{"n_head": 2, "n_kv_head": 2, "head_dim": 64, "vocab_size": 8192, "norm": "layernorm", "norm_eps": 1e-05, "rope_fraction": 1.0, "qk_norm": false, "tie_embeddings": false, "init_std_qkv": 0.0256, "init_std_down": 0.00602, "lr_mult_down": 3.0, "lr_head": 0.00471, "schedule": "wsd", "train_tokens": 606600000}
Each number is 500 + 50 x the weight over the matrix's rms, rounded and kept within 0 to 999. Layers, rows and columns count from 0. Numbers have three digits each.

# layer 2 attention output (transposed), 128x256, rms 0.0801, rows 109-127, columns 0-127
505489556555535520537491534416465453579555473476418574506458492402529570589595509515588513473545521495545476376434455458556534408538538511403449535552569556427479567486543559513431508403545552516490589446441532550486548577415399583475598597471476533446515521415452578511523580474456514541501483470582464551539560505363465515498551397438562494492426504495445455467420510635496486559404
485484555538470555498536532441534457524493503538514457431547461478464509495568448538493520540552500505606522461463501449529445541496480456496492646543517471479478509565518516544388560491496482540507549641392411476515465499510542481432506430499459443591489484542509487449558534544452439521526501543523546393472493513582523560512528552442479557550496525518531443461516477525594552456550
474504481457603590448534488520587496537485487454557479501456435513502423505523513550511554498557436522517504482439560570437487551615583490499470595495563504486478402404529483509517492498375390447475552452502483555542558392459460473495534481513465530510501447491445477493471520452595562541500490437504558610527428535531423411516427487514535520570488425517508512376510434455503451497524
451422520605470532439521627526450470527494548597586528501458557508452607546534504435401513540500507550504446477517454463467425558531562419606515435523497507433439472472463496516456445511482554541488551469430547494455571523510494536477481507484376567490508529607490505559528567543325473430443522380422505508551450475412366488528503488583479495538537504451480564481505491521505485464508
514575462476498536423457562525510537600455529505587496521494410439483611496485408406488496465487506534564486491428486481448553540446516545508520484443530553450455583525474507524516480507533548507559587480508543465493476417451509448473440370474426477505636513450418461452522474511407535514410612491468602450401464511558524561528482504576497492604512494482500489531463500523566510406363
436449567493509464465508555485505489433473420520455512474570457544483559585546564503426476538434549555445468489491430648514445574586542451421508512528404536512440493530430503479502530421547493474539488506574447506517444498503452545524497424559442472581414537494474428495511502491542620522540590358431506549574539459430486484548456472458483504496462341638448527483489557561557565485441
501527520455490528489538427539519443460422456444479537459491510535444513483588479404490412508565500387518529515516496569555355534482515452552473506441497562556487551510489615477525450553444487546422451461499533560383543463591596477512492479425492528503534410509593609471522473466485436523433609436410544527547507494491449456460577393516432540528434495577470461516513440421459477514499
419476514503554485414471476474538489546482470389504615549465487545479530421560491476445436516458451470546349473535520556571458503490552493441547435468502478570429503525500450503472481398522456485524420490439466406446546487542347566567511462503510568487559483544573507457497569511524492468493481633496529406519499596626434514507410450539440546440584509487498546437520498540453526579469
603572469397499539482442517388586474553526526471614476564504494522516464463585530617511458409503524529505476429512449465525475495579431453422462596499423400432524540515426450467459503499525517502448457563529494471533532504525531473446592485495399452506470482486559401490546519553437457491351538499603502522553493513499591388517502435484481523521569535445473569534441435480631471492515
455508442454570355529512529503440526525463499573478468521523420486515437428556523536553499469489479467505542511467540557392496512552551624468571408520499515582505565545517498577535517558439622431460488434515455500461520496465516497634491488444506431582565465385469502451493436600492461431565359499414431489505453529457440502495577445430444472434489518504535474548418446498533570445486
423545458427540526549511487525599325473563391411536525555514518500518424448495531420486436498416563514496583435532424502482552520539549523528414552507515597414546405471458421488472514486527553510557399486439518413486470491520415515571373478405493525542524448498458390523425467529558491464599547496456476525512529480484471460560534490511509398609517523522495530578501575561495465555540
411535583535559430612513494498410446538505508561442550550432530479507570584526462446454532417395582489463544507586503515559474506477412572504484568575521466411499530622515539481447482433589488509558529517422450408403491454540478459516467511422495447534480439427415517511554438453631512576439497520416523468589524536458502549547525531538549497440512560525471456494399494565534565437473
476497518448553433506534539473597428450561474617442466537390522468503510499519442453460561482511565560352485570414441431562573507493534562503463509442557503489575570546425534486457572441396455460506487555477551544552470531483508485499479451540330574448463353440449433518371412615603418434510460549501515465442491536548495576507474500469455550451605483482499571488547538480577433530488
440484501490479415557488515374471552520480471478413556486640557591515455591516476522524451451503491552432501535501476503481454564492463465434562507545532465495482520427539582446507579507533516600540539481576458496545491462553426558502528565452525428546544436420533439527478492487361376529512547503521493601530569514496424549481429530474384518434515480417476448513536497593524504478443
526487477618533484510416438527571486584471405450558463541460513576545457477504471548475552479453571544533538554402498516447408534447423522520507467505477449436582514515469536447465418437599484517542483441472466526527514525514465483486592460516384514458526543455491610420497518464499473410426484628585485514405521545468529437512415509486501455440518427634466395518466420486539475541558
551523539486469522570441478511465542473506464532409528460419494482539448511504485494497447522525468474412549451516486602516537517447504512529507564563543431554492526418603433423480485494559532528407497443575373494432557484502579524511486547501465475537517537487443485507511538490434597478399540507627434508462478458456464550466580463513439555463590497551403556444507589447505483440534
635493431521579479523429357505517532473482484563518526406448433486495530491479509469453429594475457536474490444441479432538536522435515357442521457554547554472585426483530464491597542556546489487550576638478514485519531458471475538472526486471439447478509398556497451509509563392576545553528528532496432537532551595390448445484537467472477558484512432422486546407455451552510511447557
539474483458395492454533434411522542484524457510494545439555483446487484509537572578492470555606504492489493525445516528461603482552443536427480559540502492503496476523441578525505535497468544541561588553471519361473544491599487521445399596515589545557506527475544477463521410466508555545558474502425429531459464511579443476442506493469547551504471490467483500576531481428426546573512
521476472482425404461493463465464542514531395405419518538543481483498566486482550453610582512572531478584523503546420547550491447533387455420455445468509431529537510532498471475601509534474417539491463550375431517529531531497524489486534568496409621494516442564356444513487446572431564523507474539511515600588492415403479457459404517581607526405519626400482486465511489543618554570501
# layer 2 attention value, 128x256, rms 0.0638, rows 110-127, columns 0-127
435463418544486538485552470487472486439492510494587439460515445547517459516572504542429609553563439456522431451514498536478529487547438535521576558534650555523500461457502516537556475441503539457483522423501471456536503393497542422452592538496505357498468458525453446441527568584443477436551563392531584464454441441544549394527571512590512465456466450511453510389594436482521495492470
463552449432516453475518481508528454551508407442467494429477524466505501588518524576478500426458567464509615470452498539524497598503490524510539485453482386533502472409508596470491541457506479499508564537604475533656538592432512514459436487451551511523497429498488557518531445475452481437468453614603570486540541476504511561501592454550450467500483572466532499498448529588502481456579
529495506539532507497452416529511479523516425502392604457458431564508558451578495572536504439422416519587497368618428546554510526574614506481536429506363426506519520525631454498545492465456503493465477440495532439451573528535457539476621471517432533459491556556637495523567539498460482458548500474467508407475465503505518571522495501502426542502557474577505448601499528447420510499507
453474490524516571490468483479526506554458529483506541471478477588489516530467496437482472491537514434586445477546470507609508531513557553606546471505506519496425425558434561392529460410526554496458595466574565531505552373440429551523431534584509445467523529462512490466462484580514524468516576504551441393447578560570499451536478555550392468433492532643630571496466537459493597470440
471505507544556609455433553558525461552489485537435508467514546543443498545536466506479534478444526427523491472598455534497487492492532516479541521554451396530420502518444509487467386477505477508484504533553392526467508517533523434492449421587482582507440543531490463454525492457508506482524499533540522521508611584588474599512531478525500476524573562476497496524546521460613443530427
509444522599553541523538455532447475510473461532627594535502453466521488557436467487484456473536408439526505524460305449527544509539380540474450568513485544545451444537509399445434606530418551514508452500557614481414525504410508417427559438520446434579612557568426454495427496560472494563544545541505517598403524482550514530545513608444492434609477386537434498500398488440427536547616
491509364526644505436454528411446502430559426455435484572449471544571513474540504542451575447481411518595493535527566480528442426428480588483474347478547532555544538517499462522540485418512478501458567536491464455499404586509454561518470523461588530539530571427456533460450542565470535518436453483531406439542600557463511476425636533436487494529503461490461527467466457524557399470497
520422431438446509424499507508547536455538482588430460388562470533549548504579474494536434569519575490491468542440496434459539439538493458542586498464547528462553478539568443505603546524501560470545518481490504534501484510661492501471482505509515435623415484512560489453483528481474465464517521479507551547417569589573547477430471511459313454544516432510493514486414465547540536560416
584463499547459422431432483462515511537537525473545480464552508524589497407466489555437543436575575575429544487477544536504541571488402491596471443565397484538483399421495490556504595530493526618465423538549511514521520441484503447538395436465463516416544529516507571434543512558548497459469543577413516435521527578560497503620458393588647498498517546471535468610517451499461549531532
545520486508547503488443420472496479463434519556586456601517494585511422562484486572545456432505561466418487588487553500562434440587504566517500475477510405560483382560516548546422499554575505534427385476542367527548451475532453414492485445403544470517463490399575401431505570485467553561518440494521496561456518369461512513485558582493498467495467472468431479519546523423439577500492
396494541596573564438536503547493535519599452479492520454529491528477465453449472471571492415477492506526491443517445468472496480562527441538447517532512473515522519509481456430562487635424509451434561531504488463396499571466399481457532554526540473463397494377512506518477540493387453541465482591434497487520522536459568402518589555529559565519444515504485437507476521461581543503412
532445441539395580428522501491440552500499463511530487379384418489486599479546480545518514491539510575488489470406457481569419512547596474485489461516507406592584399463440498507448472604447524481547448577449525484481466466484524439472482455558497530601486549531455529551418448539462516521489448453547454462560481558502510465474484464439533457500479499450510507485559445488410549465500
393553515447519426477473534503509496586592465540519464559515577585524499482533474537523500561506495397427482442547446533499518485466487493440502512433593494492466544565501482435477505547412513358501484536547609528495503473482492505461491443464481471457611473425475568556517519470464463519511565515486548503520456408536440527474557457485547485511549434445398530555540528413490468540421
471504501381479573456502482460522570481566493510531480522527478565518490546582499530473503529596419484509528501447623492487448545662585495457522483504553597575475433474496522559537490498562506443560562520437360511517401446510408517505452487468497519490487487522464476537478525421557460439530517474511392581448533563476426582558453450544554569588413458425511470490444535637503508498549
461508446429454420513491563530483462419530539562442549485520547398455452573551546467467544494417416515487544554503473548535481528512571506557516529563504513608498456496512560413496483511485507504502570577477484463537482483532498510564481501546446633531451457543525517491521500569464508523440474544519476569427512485578424433614487520425474509594492497541394426436474497518510480509551
520529538596450555498418528533548436444443401556514553505390493552521501491588471407417541484443462428515610456521439486495449532491549547484561494419560497451566505438506482567471506477422439587462570538491508602437568467507540399504453507468608514558410419399474464499505445619474535553552529521578553500479542460548450428466455505439543536509476433437469571462449522552475476508496
426475500474596415433528523393554545418447512606497560580544587570543576432452531546452445463400551518483550527474552515503506522490488519576499451436472376368533488446469594534455444445429588476498476548537500470545544502530487453443462533546435555517447567544519524437563482477401457535532377559519528476410511504535470480491495458523510556491485465490525565425531511494479582445535
468572458449377384538500549443440491559552434539516473439475508493476517435538414597538510558483660521511511475494501472495463497485437520482582454496349535544551495484435529460506489510509493474558437556480502468460473428517485508506536475470592545516427529531540484551504551594474507565566415453519466559425529468498533496419439559518468571521501581548361534533505504578425592481405
# layer 2 MLP gate, 704x256, rms 0.0615, rows 0-23, columns 0-127
495444487556493445411469516425453505539466559426527485511537526491516490450391538572535430460423494553523449522428447496488511487498392496400492532576457494489472457431554427389547526496465600491437447428533542523576502524552482421431545485545599611413445499502580530467392515543440515554459461418468457542555551533457498510378510435457551563499500417486492495470476529522470662517463
460547513451563513555496441526457455494522540508487437423484420571488483501511497534466539534526477440541471445467523468506483473486529495519491480499448521517459532473462475501554530563456555455533475443485470462523485514478509514504540487507495404575493532428517573505462479512476541531557500464422567589472462462573413550546562524557489525496449457505504493508393566613497432492524
479501428458463529499463488468568461436464554558525457529556497470500584456467467506453443591501481443451421523488498567418514536474487495531477491496502503429546528609498539458511457503451478531530547524513456526466511508549518381534545406440451503444472469540567541584468467510403527437529606559502606460464466534459494513598568439439445503555468535582541535506644488434463465472550
582550492455538507553475477499464533486493502502509578631495453515546434493554479582435448518437475494486464514464484477546549520443584529560467456442523458465498506472568438526507477520506595519471487537561478532503540554440466477491576517500505430553450617471539496529495485523577613360515546500551510519389596501528507479527523469367476571487588389538437516535521461513529544457469
418550550537459546532464563584394569482469559523549581578509422505497521451504518532484545510475515451547452402487505450501522472528439512565458496415553555588487610445363486469512477487522565586553453450574516516483524519446454472584452532504451486529543478530538457631483500374412446560545496593438428457463390431537526462451497493547467491520485539433478548579374482551520517484522
558551520476476431431390457461517496534471448485571554518499444524550484400468548568552452547531467541538553412589479478394508537480499499519458484422509454366506560541513535478588557554531510471575487456528497442554556487588524536452527439491525552462464528462437551541471531476483535418510538552445408545498480492401529575556497509537516542469431474581502512527392577595509534585551
534444548572534506526491435521556499472452536510435451437448552458543447420517509547439410405617435576525471449422578437508463437565468507450505449513451542606519555516539492599458485525437410572521494438489520474475480523537545453463610414445540529543506529536482595592508544567481425490473510441541530518500428534524445450505509448486510433526481519539454557527523496470432585570437
499546475451466401483603485555508631499512501484533468410460525555487500552502483536552495601507524466545557565588460365507487509536415500604430477489477568547568456454496494550491473532515487479546503419527479482506429406426617505564452507437540449604496490436554558558493478546437428419545552512491493377587490615522361528414549452537545549474337483446582424537461498424381416496376
504538399471507502470536517490508476509527533509549596445435581504461502465527472589525503525449504498444596499513412460460565470499463517544580443532487480505501546605489475517485487552494506433559530422522569526495497505541505411470561456441495485547507467528420572515528471516473475520582447546429568432468483537499563444541544544526543534585534513397486498500579427434499453502478
436459607547461489482411532536441500462470494482403533461528551498484412514610478513424422561515539582461451472387450498442444454545575570438521504477535466430592467524521519436418588533466518535490561503488539569565529554551465528531500561582514391464528467458460415476541557443527538484442608477509470522532472421536341479497535527529442530396488480512534485487549463575547512489419
534477538501482457487514604608581546520497459495555446403535537517494429445550584520518429498549449492495524438442506472477509475529510424486512522555507496537594565548487413489587525504509504452432526540520484539514522456467571554519569493524439478516459474503608409447437416524530516489515488531571350489522584455481481492552507510429549498474465466497411484588559532454468501492467
506493570602466461474473584566542566391430465553483566538437487524418484481445542459496518421566440589477565432499508507406513557476514582532491469499412584548513506521504536624500422496571488464467493527514417540452461510523592505493530537456570566516534502517416408564461517521586557533475513575498496410402513483481446491597491478460485507577465475537351520456507423462524472557553
561563420509438559457585383429426485500497530518538551368587511512509490441515517536568481457422415485536475517485501482578510433458489526594454565492502568511413510467521434496427521568430505508484499426572520479479525582454487471608530485492551493537438538438537539468431581485502452553488521505510492462396505454473446493507531411527536499564591526470419490539458535468474463554399
415487480523498428556495488463454459513494503539460547481487513583468459485539463395567548461507511535454523492532453515528508463479523472529490448505521472464507536568535528495484473567441490424487452477510479561418550509447575508463542514434501541536518506427499531460476501557480435499490438488505520473517543490463534483545563503487543566509544503622547405489478455516464501587468
543519393467450570447471407491470602478498466469479562432549529459499466502419490484422537521408501536493517497555555423510462516636509456508592439458488485582462478512513550466450490552385407538470512501589459458461546565587613532478556515519501507483532488445471463607441460488597548419515549367499462435556592449504433537524449512394487463450518487452535486543542479475588558457505
438553530412548443437417526553550519458463484409514479449527628571563448385458528466484489496637599514440456429523532511511492507518524496504584480435503514584418378470516507446529538514490490401469415524485532490547497477594487511599516584587572433491543448509457412528436494459479557534566434435441462588553523508572439561429530415433438556518473533373495531440505601493429422489515
476515393473529407522519585504541639569450541542486547477547470486435474531434489494425462583407505494499477574464462549501512496607579500511506512510449466545400454450443491460490521569545455511514440466446517459455517537531465632435549490533498483473440513514562520482542527434583513511453519451427444460527579517520459399491453458501385524435498489533511567524532439514539542558515
574441511508565482557455427498473534645482505520518558500505539521581442500606429465484472531584511452496570536487463448484521372549506506504490536455516419435473471519461449571541471441463445497485488466512486435477490510455510551548479518570485529476535475459469554496458517491458483416540529520555543465532559516452542491487498415437523493505596471402493510413476463476470561492505
583433432511537500522482440534433529473481502423397506511509436495470557484528515511571515481472510484556512549526501545549546507492474440454468457530466472513529487483515474404490446507481489527492520568494535533593451478525509426539528604571502487458437468502548392510464481481414511563486543561546488526486555438548456472460495541481527456390478513500462586512513478566486569505471
535476563422518518574501489567463462467530522447502559445461410429457581443475472494508577498500495461525652506468354552493528442510512414554542448456519521486444539446516516468589465455537521455528595440480445403575505516539457527381499489537627573548499473422421511560520541469500499486448413592508531488448591523556523489443541451555411532478537560554438566515538443444511476519502
490488461517540515432480530501551515516565509484493484478515426454407509454567550431570441535542438473489535497474530451565513513537461485521511452488502420460461463502489570461606466442453505445509523509470511519487523476460491493476552554473553516578528472549375487552527540544583605448663492551480493477458458384434423486527464537557483525431410473493526550454452457443412476458537
497566561500543437522525501533467440490428528499516495552526591564490538558427513495517573513533618532503493463493415492587434474561529551422443526481453575568544474539431466617466579602607478436397492476496509475497476547470468505592495610508476459472435533368554514453421502521531462481573501486538530511427415537556504481581482501512500442562509513535476556506433490512463513428555
435545485485391462478482467454498511488475477539503452519443547542550504479545466559452492423444481506580516505452448497464461484415492356507508551450525537443518468479413513499474441388504420414535555447497473561546555528399507593489641545535534507528466544534314548576457513483572367502528505411560504466530516515516534468521571480475510510504516501555487526482540550464526561545488
532441552579462502458478554476383521468447483551418529585569466474486448552443532485459507495523504384506431547552543511475477528479557574526499599506540550462491412484607519513484552497391581457532486557408422492439593514526539445487449471544466541517461414542444494457515460408444551530522490531450502515494551539444524575519512523522499583526470500508520539599542489470507538476465
# layer 2 MLP up, 704x256, rms 0.0584, rows 0-23, columns 0-127
430471464510519538413412529517440601477566501567493537500475537374502575556549560431440591538570502544492532519480578422411589454531462533456478505534431418449487451494595558480524629561552545506462517527553494518544417417515549518477538510499545479531515577539535400537534509608405428416446534499552488548500483508449559474572450562597485491395478473614351545558373519447431529452527
574563484503570534506497501598435546368530499590523558433488443577465472461456603480449439482444456522474517457442549533491497526485428518526384438555497536535459513478523531471492456554482588535486432560516502580504532503471489503493507456514506491483473396505563433490543419554390532523577497462412522509499380474430530471506535510556515518474464586440498406586540562547502413437518
507596487561521377536485454513491488569485489414484422491450500397538498402463537463540462438524428463553527437433458494530520504574567437496536517412504515510507504528590519519447483545460507428426521478434569557572485456487463527432464540526504529538493517438434505503473527469484437494489567485448482536485562526560612435537496514462569562514501468484531492446339554509502537475524
422479547548501486478412555437485546530505528574584563435577503398588492520408547467506494474559580593555502500510483357442418488498510589574678489526546570517553482459440535499539574592450495485529531550466517548493458457518444525547507468468507557441469506541508450456456475510354493516568477538429494451416504442497527578545604452470483544440583499476579481516522466522506514499563
425478456494558579582464530535478622499447496491458441539483437492558495531548571608444563505574401447474469408515510480514624424502501561533561550573492484537473480450392484495529514466591548420530513578545477564456508566579558486448559600511500556544642568427493542388544420487524442532467474577473512455607424451433473522534476589468415483435554557494526330632506417504418572494412
494484476485494452438453431505484513533454450587517547460480467444494525459539545430480491499471433514470580491480514459445535485539422496584493506496446492536534558473578519449495527520523558460520469444520459539542447455445608498529595509407539528527525540469516492469524523457486530572506460487543482466472436495516528466550474513538472527527463497480501496501447508403550434475544
555489493455531497439521481507561549391548382558479556482548397433398473544524555492453512436443519495432408490490475465474510498533445483552451496465501475491578447523534591457549462429631588520542483493526385501421544523510474425521524427533554527470588511519504514516510496485512518514526536464555565432502371522446506479506489479447532521453550547497512427426479490415537519499534
416495487428588433474549472611625579556482509555566437519509596473540433464524558401540457543469521499475488632619441518485472504416566504519452512487410502577469461575514525552503488436453501616465540563568491526480434582588547466457537477533482455364514462474497537401497502495524486377513470459544494438523486520595551506515450483458503476422490435569548476465452449519474565573473
478501560444423477467537476497469526457552543593463503426503554578544468466585516405558466589496471591420433519392450524574498467469532497513500585500491441489489426487506539437563532450529426434409454505494548483550573567514435562522528539522530505456500514477500422454516537641476546576501472443427436563576553491471507458555509535499510458474541366569515564518546592616460511488512
556564531491593599552575425515528600369438438498545555595536543449497573512566505532482474549519504581526525549418491483435605495431595457502554445588457442631489474545548472444623552434436483527435486529543491586523528491546514493491477496399496415508600429576557598406445415346465414506564494538558453472594538494534482513494505497461499480440489564419487523503426502444458531483445
471517514505546550551535436520527446532503515439568499532492451573504416542424542505489508453469538484504537540473475497582465523527527569465539414353487506597556591494602450553452470463493429495436424546498567531481442506556552539457469543567487391514412522488543504498521441552486543425542437520460496446514527441401461476517518478470551462521481531518518471493498487402521545501381
476518447541487447506508509582585524473531501516593467411564546494426548481460524465488464423463521529550562542555533473499576464508424529411466484473565584545464536571521456581448544465548493523564431590513430482531385468536592470568535487494530510487492452480531411482421576510427519528426446496495483444461454477471531489604510584589416591466473543465468518473543559492540556447548
459481481474399437503451537473482478552430518423484497564513473456563535467579490528467479458406475514455466448567516556589549420541520415465507539492524385531484541473481524549411455498501502475418497495518534396492568512442455520530478480508518530536480517493454473506552557492576510431513540574590508426559526542505526378437495535518554419485484534541504458519490605674517584504449
432610513482413451579475553522499521514491480535454576487563441598489465515509545597476471498594532440486532545399469450467549431515668391623558496599528531509629472387534445450572485467528480505395553543534520468501492390559423562565487564452479421458519487586523513506480568449553487508529433591504482478442441564563560453486449591494511546469581479460520606422509418602545439441453
525460475443505462459453530423501482580559433507407565563560481559545518467535502452446467502443502461500531603433421385639476544461480518544518518496608546502498503479447498426473555482454439536557412488451536531453483477550469472535540458494389521448455442557554438454568498457524437465466500517423572559534425486566540478547503557521546497509508456459435549500576501497501604508542
509456550516567572375504496450458559491410503372446581535525528423522508433544454514538526488538516607563435588504584483537579428470388585524476498447528511546460585469498534552473472473523450501437558495515548441495490499425457503471455508538541586508412530435614479559466483496510590473466446516629437490420458523429488465467514472407526412455574501642516429573496565505549475518557
491516447561460529435531544558520585536490546519564452473503473526477539504516460585397515551462530463530525526566471497579566602485505527619549452516528525511520606477433428607457440465437454507427452502487530552474439468521475512531497542578501498495554429351495475518495425434614406600517543494472445513457526490616487438584511525554461541566583459536439480525538422468522486444481
483508478456520565456478604546549459517424571421458462496466464506532502435532536457428452485447463539450539517486531500512498517540417466441499569457481525539488487510530485530418485503578567488591491557500442570509524587564531446503498523601502582396511499449495500555618452488539522500431494459480512524592493517428482443510542540595533507459463599441431542490528489500499436552450
453576540536477534538524588553465495532505432420545455545446409412515562441403484482470523490535462506570498597531536606412433528442530480525479545438503479432509489531452420448380613415553489548565459450420417510439461558536613604571547508553550618486438511502548510442492486447479540551513518506482464521558512451474440556509440407491456478583516504574477471508485391488502470465585
529522570472488630518526464518473497524501654465405531571544573490556509520495497529496584457464468515477513499536513443605575495494439505484512486420492510417410465451515457561597481449444462503423458532489475451498516485437497539492659495445520500490462484498482419548503524589519595490438453487602492582515476542361468493437434621551501526518443479502522488501419548472552464513487
533458448505452487530561542450440479445452557554491464588523518554417521572469543472485500478554511387563439454443497529491520514493555449547470416559512430530420533538432487451479463549508475519475475497607520553452447515547567516490553477436547427528431470551517525472610419605428493638445521559459503458473515469500475557495514562472550489492513555555499423447463456564543526504573
492501503468460501442500530550435555472475522424504548506514518517532476452489432516527532588547541485528455498533414545550463603465460471514418617495461511506524453512496560594482454611553540531466491503492493536557496657489443520459494522406483455525475527484562488505541476541523559412551400573495515575453481477522498500515501424495510524530543512445521490487401437511503484507480
410549477460559600525531561500567532541475491420505444390471516442468487432514492566615527466508432543503512444491502421382479501497504490532439564517523467591538498496477500519529431548423516416397515495491419549551424554524491538415412503456641610529400525390559520561481482519488513372517499507529538533419413491437535490498451449616482543619509430523513435495413502504534486500470
518553448566492551328543552540430482553479521526511486458555474499451550524537523561485613497566534444418539522419566464468470623515479501459446522557500478492489501435496544467485532493474464442435510427483397525530536515494472467488467439541452522471489489549512531425484495465553433554510468478398503564481493485530514512466467466516559588529537476487597491452603511484536521593509
# layer 2 MLP down (transposed), 704x256, rms 0.096, rows 0-23, columns 0-127
410378470484560491525574460538565557557528503473411536561427446504484397496518414514458526436586471511482456507491473469517499534526520539465451555487510454552515611485498543485518525558538614416508541452418519436511574485470546452559488482471511494448598503425538524443511547441497392579492528501526516486432461467589502379509523529487508532435532534500416439522573531540610546471488
507547535511507615487479520524514557442500522535475563538487438578491510506432433483605419554476528438509484531417537548541449460440543481500511516532531464517527566410564499485503497614454574524474582601476518553528518519471549500469536472480475435578357391518444350507535434624537499471600436547458521417466395516462517554483477498508568523538460564504491572517550529588531525426528
506440565455555585473515465612474540553539468505539560477508477442530439450460521501554464465528470523455517471462527537464489446491501451470552442484486461522438630516480494549453474583386430483533570475452527496605484466557468470463499428564541527496439555445523484471504541506504520551464507457502456500481552521509524427603495532447561549587627454449534537422469494418487505546475
529601526429454432495530554537557445508419533479475527484479469519646538520457460501457480505473527525502476467539492538487519494537487469549561520426566450459499495513458462407484540594527553431473469396466445414439522513517518463517511586571534497515549385557401560516472504534541644542534461523594501487439541425489463471393455463597502467506407392489525546479565498472520582441526
584492472505417459465561498522470430577562482448552452561458460538475605414466533455484508551440533499416531535431452475456433492534558568476570475504372594484538455472565601465524478514556451567427388402435570540511500548525518477558545484468554347542442549548453501459516529504396460414528542542459411514421376492467424452544441559534560476455498480546552531536551539462475475556554
438521411463544501538487462537544439486514533455611523474549531536594438433471562594531536499446516535552487471498546495479498471523411407489499454505540530448523464525497567620455470516487511458454627538434460425484569500484524416562542482503542495507491561527488520464548500545453512540481480438554478532524460522474338493430504464494512558482546560465479533487531443482506617513476
485503488569529457467485470467517460504467442426447452409502528541461504479468580529534480496603412517469539438407570370576464469496444570446484589506499533542352533484539503590497527538605439563518548489545529429555440476557482433515542391477457463519585467608563577484570515448454574517579464490494519535539423521505419441544409517418602492512557519502521519481485463424484483461472
467499414480396503477547458459471505567524470481500544524531538509497453504499469489500391554470477572484498495410548535536405433525519531540494514471496560449532527507396530441432583516360549491455375507417539602453561495434415551492438522450508534526522535508545448584525492529531537466533450517475509570494519570451530522560484497518515505498570477467522521544536509572522468397594
507545480427467517453529529475518610474533616436549468435407488481453519495528479556494495525559498522510555524403545498481482480597472461558510581559544498468456481507492427464458511551511499510536526619520502507498456470554389457437550462522617514513497476525478486532486421497578465471551474471427495465484475511400490420486467511474448483487474384494559538528419475598562524506492
499498558544471636486474561513460537497498433584481476493436485583497550407508529445471453492440530419488462573554653589447520437547530601546477428523567482468557559511545439472495379453526554524596535522465519564564524542444557521596444400452406448451496502503444456530483489574543503465437486521529459501427514489549516500453500438492469575454514507414466464530478498521493401480426
469498453502424489534475549492408580534455514613557554543547494381438482498561514515542542517475430538474451407572479609460370450451554548496483533492446475453452420533414474459477462563443513518488532483581511480507493486546543440465548527390512538529570480547467459543481493423523524423518527469515508561472504574528516593520447403437484506536471491514507449553522527534502485508414
487504457484552433411543585421428550575475562526468434486505438456517385389501400548548565635380493566465414603502445570469508504455480525507588503558478439553545508410575512486547458541442435543583476528549526540499584498469548474409492481390529515454508538475475559445559450527600548562469510440392495508556419470483574459493527422541609463475500494504584494529428498591472406560451
527471528618403535424546572469427527494531504441525495510607499472551448547560394515540503578489447472516493487498499535508472372459454551538526413490497468494443585507382582498502554581448486482558449524589488444559513530455410513532456424569453459502478497424525538543575518516560448471534516393483454557465461574457556435547448601493552505515497561422540532459374495457484497488542
478423496562592506574393465439457482510518508550548610536492514537413526518454506422448494549510364551510496543445570557451582455491572503523574566552580491572526487473540466395537476546560535580422461515507495480554471427505479487527498584490532377422528493476557477548413527463439390431595609467516395488548455506440569496491478535483491502384552484521509496494530551600455542498498
500493512537555616467455459539473549550506503503427449531451585441545414481457461518496498563452453483483549619487516438487440607562563454475501448472519510514430538527590483554541541496457466515548491508482404511558492510586608468387601487513531485562495488496479504487371519514549551418338549548498538459488509524632460459465437479475489464480424488507556572488502460457474510486504
522499560484528359526489528513512517495550490459479456521518458455517422578490510610481493476515543322448564494449512540452518595555614490481526486480490485560514436518550484464466620436515511521540475410520476513631536487555418515518520462471500488470553577477465474467474379411529506471506522469493509478547553598552557584455500530551495528544541440439520522444532580476498445510505
460587553488531458439404430575510471481507503495469582439493501546460461492502453452510503479516439540517460550473443469551462518571442585480474439490398469479486502487482453552493521533470417473416533542529484516538533442484477500555471431495512530538439557572495464536497511514450547456512496519493472531624513554513595507514442587433600514494475609533588500540498584414509495387540
481424480414450445579482440454443536567514603576462410518492538550556481549533463432535596457502524568507476509512462484465427361484484455532511477464530445419521434547539439582475462453448459486484428425552456440487465473483447540433534452492459453575468539487443554410482466484569520461522607630474576376522597524506420588496496486449456515490552499415560614506499528507560495510469
524512499488561491486495523509603453520475444514428508497475481534465507475484475501453435544457554465469459499491516432496642439544571510474577457548477474521516453441547594578534400500471486494525596386572582476549569503413392478461515538455489469444501509473479501525474485630462508523547463432468550451473500572501577489550534560513504426456536432401463516558548612524528519452457
496449422508527455591550502526523507424415478495549508498458461546593424437463464564415504514506497490475516634508438518459565417480429503590440539540563479539523509448435549479448446522436466531467525536565508543521486459551449569562469532490472452545472496425504572567489505434520501512514500491519427571484489410512531449486464456488463549411477548459542517611539523543515452509469
579509529569427511431509509491438455506485515586547425470523472488537521398501561410591455514547463505615482498541478452457426541580581479520481382541459456577431511509524504482434561481398462499534566513479376442514545425466407501502506466532426453524536562487453534545497520524586552535504548538503642389452442574451571518514540528535559488447484529562498533458459460517513534468464
560558524598430601409500526583508457529520445536563484532566492476535490427521479542577484518481373526491429506439437584468524529398441426521507555519496504499534508482639552437492421489452499587547512447565522652567535570487451495498497425467438521545486527559522434528482486506464527476499430508484406516478505455535518528437542490495472549494532445509443459488555504469490547487498
488588534451589490540483459506576608515636542447559493457568534487427434480337469443572473580507538526505502451589385530452510496499512434522398463556481569499584540472513589591560513440497560583473519530480562461514539502442367472449514496478532591439515573402548360595594443513568542430480425502517553473491434498496517519452422408510507515551463498474483456478417498443532565403444
521456504537584484504532429511562534512409428536563471490492429597527459539517486415536495489504491503557523540520412520518572481479538590570446471519448542504470459517589464587563414487476486575570483560546560517475528512447491514438469508426505495473465572477464431460460544493516471418552585506536436521581528541506479501458532574500629458455398567459481480547465522477489424484467